From a checkpoint of a small transformer trained on Wikipedia: 3200 steps.
Each number is 500 + 25 x the weight over its row's rms, rounded and kept within 0 to 999. Layers, rows and columns count from 0. Numbers have three digits each. The size before them is the row's rms in percent of the matrix's.

# down: layer 2 MLP down (transposed), 1152x224, rms 0.0296, rows 568-595, columns 112-223
# up: layer 2 MLP up, 1152x224, rms 0.0593, rows 569-596, columns 112-223
down568 105:518509526470534496488532474557462492527557516480515483519474509502442519510486484472497465495495487501535505532512552510490519454504477514482486549528500510485523510517475512482545471493450514516526512526509480471489500499526511470490534537507490508451464444493523489453505486499515508486526500516483473528496517528558482521536519474542
up569 088:479492484532521482509533506520510481498483549469526489528505507493497501472521486479470497494535493505505535501448500532503514521521503495461506470495495498471430513513486492505491525497481519462478458497527484527525453462480531506516521524464503521458519476544484511464554532481510481506539474498491482526480484547498518482511465523523
down569 091:492524551499531501516509486511474454477503457530486481497504501518523488504484502516518508519480529509480487507520523491522464489492515483541518510521486461500502514496523437484521491499524499487495505551483512496518513509528481479524496478527533523479470496482496522532434442502466454489475523505543496469499498479518525508471494501496
up570 069:491533487462499524470490439509539497520480501468495482449509504519543503486543508462485514529503474538498487480489519506535517440468499520467534495531461516483463474494526471431513439480539466509495585505504511474466531481491477495497506492559436486490468540488503516491506524517509520508497500472505490502498500527520470492474516513467
down570 097:522511536518438486481490484487481502483495467494498481531501548495509506530499481534510491480508541498499522493500481506501500553514546510479488510477481461519505484480500500501492468467502533481495497499474512586496493520473499524541457475539545498483529517466522513525519461525498459491479466479503486417467523511477533548494503494532
up571 073:473499480521488530466543467458522515510481528498559524471484473490532529528532466489494474560524509481530491481507469524535490511521483552505516492518498500529488490551495513521530485523486498502461521544511519488497502514543515504543538537502472519509463529506513482520438499482470494525528513515512480495484486493512434450500522558518
down571 082:459505537530462459530545477467482494453505463493506507508517450484521471502512504483486492504503538523490479453449515479488463517480526489499491515475508489498514490507556511480488501468527513452478504466492553553508480466464497494534471503543519527532486459461508466508491510491485469478437498498500475462490481525492471553451474503497
up572 117:481488522465506508521498498468516519501508478508500533468464474480526498481498508539504481506534477523540526514490507484529474521513457523484489507497460512451540496434482526495459539480490535494507513464526533517494514519517469479495476486503471480470491458537505527447484502466506492529512515491471499514512495512484552482497485482480
down572 112:499460487463499459437500542505528509509520469511480516477460500499512482536500491513453470520516495520539545530507513458509523487498508511500478482507497497505549486441501451501494514488520530462499515469504507443467531510504493482511503516498431502508488452522495493462470499456499482497543506506514491523494577511514510493502483470507
up573 134:523498496524542469529501482522490503514472524521472508477494513476482518484494494473492541499518495499489519500500482532491499475464478485517475467488463479512493541539504514507495478491515488532476530502521504486530491497504547473491490486514515491558532503498465536501471516510468474491510503524546476551482448539489536509494507493500
down573 135:488519464518552459479489452545506456533457486511508539492491525484519474458492494490518500494464467481475486504518494524527528485477457467504480481513510538466485515484480489513494464514531481533532496500489485489477461497490483561507447477493509491500494524509487520508527505465486446542543541496521509532504439540532489521446515503488
up574 132:483485507560503494493502525457516497484469451491510505501500522498454519534511558529484493493490498503534479525504487504479493498530512518524487493494523515565491520494501489510496502532485499490472510506499526512462553472499532507524488461487487494504517515499492483554477464506511491516462503479510479526489499451520474523524510434512
down574 124:452518512505513515488524488550521515496448472511510530522478489492506489495546540505500511482485482517482481513491474511496476498521453501564507525507539566508530526559491479525537505514468500477523501510532533480491522494508515510508482513493469461492515538497513532516494481488491523551497523532503515554502506525530531550488490450509
up575 095:492501497505468562505506510497499463501489475537511528504519537525509517545493535464455488488485482518501456558493495472492471519502429497538493524486481472479507509483471495496492518493530488522486553491547521475484528482512490501487499510485482520469495515511484500510511477477466562479524487492500513548475489485552498487490503497499
down575 096:430479536512511450489482449477534473495467462479519489557519519525494476519518510505467495534510449509481484508491493483483451521476456455512481537496543558527511517477498481503533518530535486526455501505485496492503559534444483511493536481472479499483475525515453491489506508464533543477524503480525530525488488486527466467488511513548
up576 124:524496519529509501539496537469498532537547549504486506541503499507470550471490538479504476514493485487483477520465522566500533489489545495456517523533476520460510533510509474465486469535459476526501510457532481441482503476503479486480514476528439515503496481522513528516504518492474542505504480480516485493500493514525505472540499498542
down576 109:514542495497518483493447489473504545496455502480543477514556507495501508494485518478498498524511451505499489503518541515462488492503478507485539525488523529501526491490445497479478535548504436509477443494511475442517462436533515473507547511454458503513495495490496505515522501488486497529551493521454490515471534511562497472535509540498
up577 113:462535512521497479538484496484505502522490494504488499479502496544457486496468492461484487491474487509525485510526489498509496517488482507510478528506510508490447472498459497465507523489502493498485493491499490502492450464476491489538480450531479503473492510532453494494472507482507525482515528501505470591519489511538487477533494511498
down577 101:495512476523571486504496473534508444542507471499529522449473500531500489462489492493502507501462502508465457510476512512492511493461479530569541545489531543451461493507455469519494527456516494495509507524476475472518547496539478517490509504492492462456501518501475497503532513500500480470539517527527504539518474540527535482474472473533
up578 094:522503495500455500470527528506489466496472492456486494509497476519495458518499494541498489488542459492494519510470485487490449508507519538532489494460517483506519509513505458533460461473495496512450514472532464443501474480507491552509536519474554590456503485517538497484494543535502514502515502493493464487484499499491479510520522526508
down578 088:485473537509454558530505514523508482454516503513478469495508506506480485490475523554507517498479526505503490537536522522460540497537520444487484524510447495519488497523526498517536457465517521517492508541468520541530508530509506486519491511556517522566494493481520503528483483506496460486424485498525525436459499469463516509480495451462
up579 085:526457512522471470536513533515481500460504497502498484548480538515496487505481493506478526434479507474509523493496491507493505491518529514502482496462507490492499466508501520499500472528482476465504469496524460532506460512557489525503512491464526506543480465469510460479481493500468536519525500507526498492475487502500517469481479467535
down579 109:471528514499547508554522473516553528474502495499485491502475499515515498496533542471527517465490477478517488488473555555465526451498469524492492517506482539480489495465473486507496525566542515504508497510521495489502532522494501447489522547449480497530506503525481490528495481497522507467554476496517537537532445499509494473518493505492
up580 102:536454537471484470476500441538477498471508519511529544487513511463524544488516525486544508485473488501519510501459482505501511439499506528509496460516510477512514537486549487527445506501513463509498485458501468524515475515498494543521469498531466509518480487514496477486535486473502520473471494530515515471485477505482503546487487525510
down580 098:477499524463532495489456491518517493477485567508503490481482511479539510470484504454499514534548489514509495488483456526521493481520472514479499470531513541476531492460475487518483488526490496483526560491512515436470518476464500468530549485432485498492530515501499495507472487516505471480509500515517480523528520489500491522552523509512
up581 085:483557528496474504544522463519536520441548463514473502511500500480524483527496496522536486519507484530523532515470524521487487459479508482490506481443491508506456478521495509500474503488514456534471513475492501510509469534474487505529481521516498537469456461486473505470479492506521543521495511500522506502506538480499479488490486491487
down581 086:458561496477487517477506535530529487518538503488456514533482493505536499531509471506492508501512501463538502465488502516487537484479515491483503483468465516450463493492474511522491517524502535477477522501489472462493461521516503485468518574487505481543490483539522482499494498517462516467529514461498517511537486472493493524534504510504
up582 072:509492529481496496516522526533523487457481514480490515553501522464495519522470484518541539542499543488511536524503480518524486533488508512503478474518507475513479524501494501459514502500495466500489494533467532460513492466501452519492500468494534502492541498489520495493504481488468491533497556558533504473466508486457524511483529474514
down582 083:446502470508504523476465463481487506515508482477504500472498462506518516502513514454508519497471478522471451468465515485485553454490480478491472520541513537444510494483488485468487531529508503487487532517521483453475466516511480450454520545455465515487491457502479461521514479488502514487504513456494512570524508488534494460504490512464
up583 094:474514494516478443496492544506518507524475519513521508483522507508557515520529474531560481462513499540513511470510506521477460480503544476552474490516479489505523521499527474477459517481508497501536457516485495543483483506515533473507467520480486480507500482496514512540497508503502496456483509523480472487460545516467501524530457475541
down583 102:466505487514487476485494533494515475499476498509504540489524471495538530490536496517487473485517456492483491489488532510518466478472518502561506509496511504450533489502505505517479531510504469499536495497483475497502537541512490498496531552454477471525500526490516505519478525484508499449544518504487440534465545502507533466531464527511
up584 105:495462528489559477525476469515484496486471529475510487484479505491489487492488541493550504475456543473489522518516523503486559463514480521535469508496549503514495466505502505501495468511549506495510494436508487489512484484481531486509518458465484510518481480499525496492493539551523472481517458522526516521507506498461453428543496447549
down584 108:488513534506532473517482498522482495476515495484538482483486521528517481451476483466531508526521473502496461547549512533510516436498508566503501550508493501512493487505479533496489502514523504469492536502529494493512523488525565485478501538474518452530456498505524490495486502561494451497542510510541517489488463512468468443571543479502
up585 092:523529445463478537489495493468487527519511498492507543471497504468472537463521484472512468469503486465531498491542514472473499485468500545528492486488497499506532502504520466522477550506485532510535544515501519453518497490551509509495490497515504516504511505538508492533474497542468513539485529497511457487524496479522503507499534518544
down585 082:529525528504515478512557514522497525501514500535519515487545523464509482529517526538509473481506485499571544475478537488518515472491474503492509480498483533498495510512500535473500515512473506509500502492508482476465465458513488502503522481453469520517486455499490511472513484502509497486558507519525511530515534525504503504532456472506
up586 081:476517524477468460519540519525520522456508478511473487532486524485504511479531537502525487448513513511514534479514502532504479493470504499464489513500489502518511537497498506547461513485511492505494516464532519526522505545506524517505504500501434476525520499440526504495485491443477484514486551518523484482492511542536502532519495494493
down586 085:527465466506433541497489511493515472483496499525467497504495481498494509523501486526476535480475548512510511471529489493515494510481534485498517480520498447490536484484545505476505476513508543513458518530508553536527538522469510527495476500527468510516486540485564482538504517497487471522476446452516492446504503520443509501490461496473
up587 079:476529514479522488462541477469503487488462491541494491485509503542521475535523491542490480521525503503475527505499497481506506553496528562506523504513498497498491494517491459483490489500495482537471479532503476516525468476541535517519509529508461501496517447467451522512508508479532508487513522498523462459522458480474496480512526484525
down587 075:510505519501462490514540529509540470497530485482494475506508463520531471497471527511521532535525537537464526486502542527573471515540533456505522531469500488530492492519508468566511509473495516522494513482481498521520498515487516496553491547508503480486487547495550488470470551535471459515467524486524510489487511509500514520470476476501
up588 094:495475526485482442499518515536507481510482531526541498558492487476500513518500480470468515513490500525537523477464528493517531466490539492504502488519568483505505479463502515474501515478494503500503432486493515560467484484520494528529489487474506528467502494534502495443521479484494482492480493515474508490490503473480541496535484497509
down588 097:515507488503526469466515518499491521500479501471509526473489492454512472489532512441514456501509461511500505474519499498534479507460456516521514520518461555500519532514465510488513537526482479492521502451518499468444469446503503488509506521457458500491507496491448497478502488456497515491566501520481496561482522483563479499523531498488
up589 074:531450534472471506510532567484473505498557485517500528510498518460505478481477522501497534494509530495498497518488463481483495509469523511536492493499478506474460487504501494449469508457499486502511516456500444522549536506503475539487471479473501511537504502485484539484485497505498498505515495544504500487473482452482471529483539450548
down589 092:460544490490523447490490491473521501552542509509518522495476496493516461494543530467496509499481484482501453468498492483498505509499487501547485493509476565500473519508454480497513528491501496517529482509510443468489548514473522467495512538431478498514502521497480511506506489480501500511546525518495539580488490513554491485495548504505
up590 101:457503521470524525524517539522527473516496471510486476510444499490442523523528518475482522508512459516529491499489468522492486500473523492519528507482489497509511463472475528527491483474483506501508472496474523457538495503471456509523519502510493514540507512497485530497489503499474532482473538503497492492475486577521501484519562463449
down590 107:499515520515494521464526499514509516530541523517522525493500500467459496536537494533490485512498463539474493476491504507453504506495555492538537518502553519526475454480500508530479500488501510550569524517492468444479499484454507537534502545496538508553509525485482522489465519514482518507484498518544528548507541515528537462479504475477
up591 118:505517517509518528490500524509505481533508503516487508489531475484504508530479472483512517447507536492508540526482508492541529536539491489537526458465476492519449507499501495470497510545488482467511496452519476531484519511459473428464465482531494481540481476492486519491498500487531517504521509477458495492504511483517496510490492531508
down591 118:510521531523537530505479473513487509488481475481440559522518489502497507481506456507536525518526509498500517480516500468542490505471535460541510532472503500500471515464504508512486501495471456471495498499543475483469504496469514449505486477499454484524510462480474466487467493477506532507512522486479498566507518515545431519496497545528
up592 089:525516548509494463487521486493486536512510457525499534491597525524536500492499485499478533502478481510480489485501466524473523503481549524477494514513522524549500489521495538496479506510490458485468517530499509528491488488541489505501483521532475482474503528485516475505517476506485519520518527520510475439461541480484455477524521498560
down592 092:467498524419518508477523543508524473525503504465530525513502477489524499531497530478517519500473486528498485489521517489502483484476435483512549468539522516502522484499524534490531502550518492488485491490522506477516494532488503449482505548476495467503505515479535503475507567501504538484504490468510507558481480513503491490512512510465
up593 100:548482543492504485483542483511494497474504502534532493509504506501476499523541525501495502538499483527487565491501499474506492527531538466542483499542526520506450524550514534518509504502514505508493474529529458513489475475499489476490482492524465532525508536540519516499511511537501484523523479523524486455500525458532530479513473499529
down593 110:507494485496536528487539517505489469444503505506498488532526447483478460531544500510547484526506476541502472468513499487501502484488522464567528513509527548490454484487504526514512499507488504477471504517515480494510501541498481489493535540492485507516519562533464489482516525483500475509527546469521477517524464519510503515516489496457
up594 113:497468467524488529492499474525537483479536515482528476462478506491507480506509523508499466517552463491493498479479481431504493506504473515524499482511495493493551474474503521509473506469528454498534501516490460512502511505530506483533436508529498442505489531525512519511462469459508516530519483534499475517501508465486467479537513525509
down594 121:494472482494555474511518513479511497429493521469503502505529483517498505535482511485521521470459450519495513522497509477513500527481473496525544537498513522519526469488501494480487488504528480463536491494531492532485533531443495506517503557473476477509525490517525524510485523451495527494508500528541524528519528487497480508557554519532
up595 102:494494563520445507465512531512538521529530501492483506468514493512454517459517534483498545501539510492488516507464448532445476460495493546516523477463509471458481515486523521479509484533535496494499522507513451508519538515495535459484512520519508520497486521496512495444499470488498508520516521514493469514522480488501462522511469540541
down595 093:476534535479517499464475518536521500485493541511503511479505469526497471493521505505520565533497525501515463507488510510469502514546509509519491493490453550463445514510485569507482500492521472492498523488504542497485513509512487457496519483510511511535499468497523510537509507434501451502570490496479506525520520544532524516535544460483
up596 112:532504491509490548453460539481507491492506505490531522507494498513453498493524503496529536477468512492508497506506469523530486507467526486450475489515505472478499527488511458486431498537491479480514551471497462498511517492472472502506486497482506537495513479470529479507515463497472503515531514527523478484497503517505513448490480524521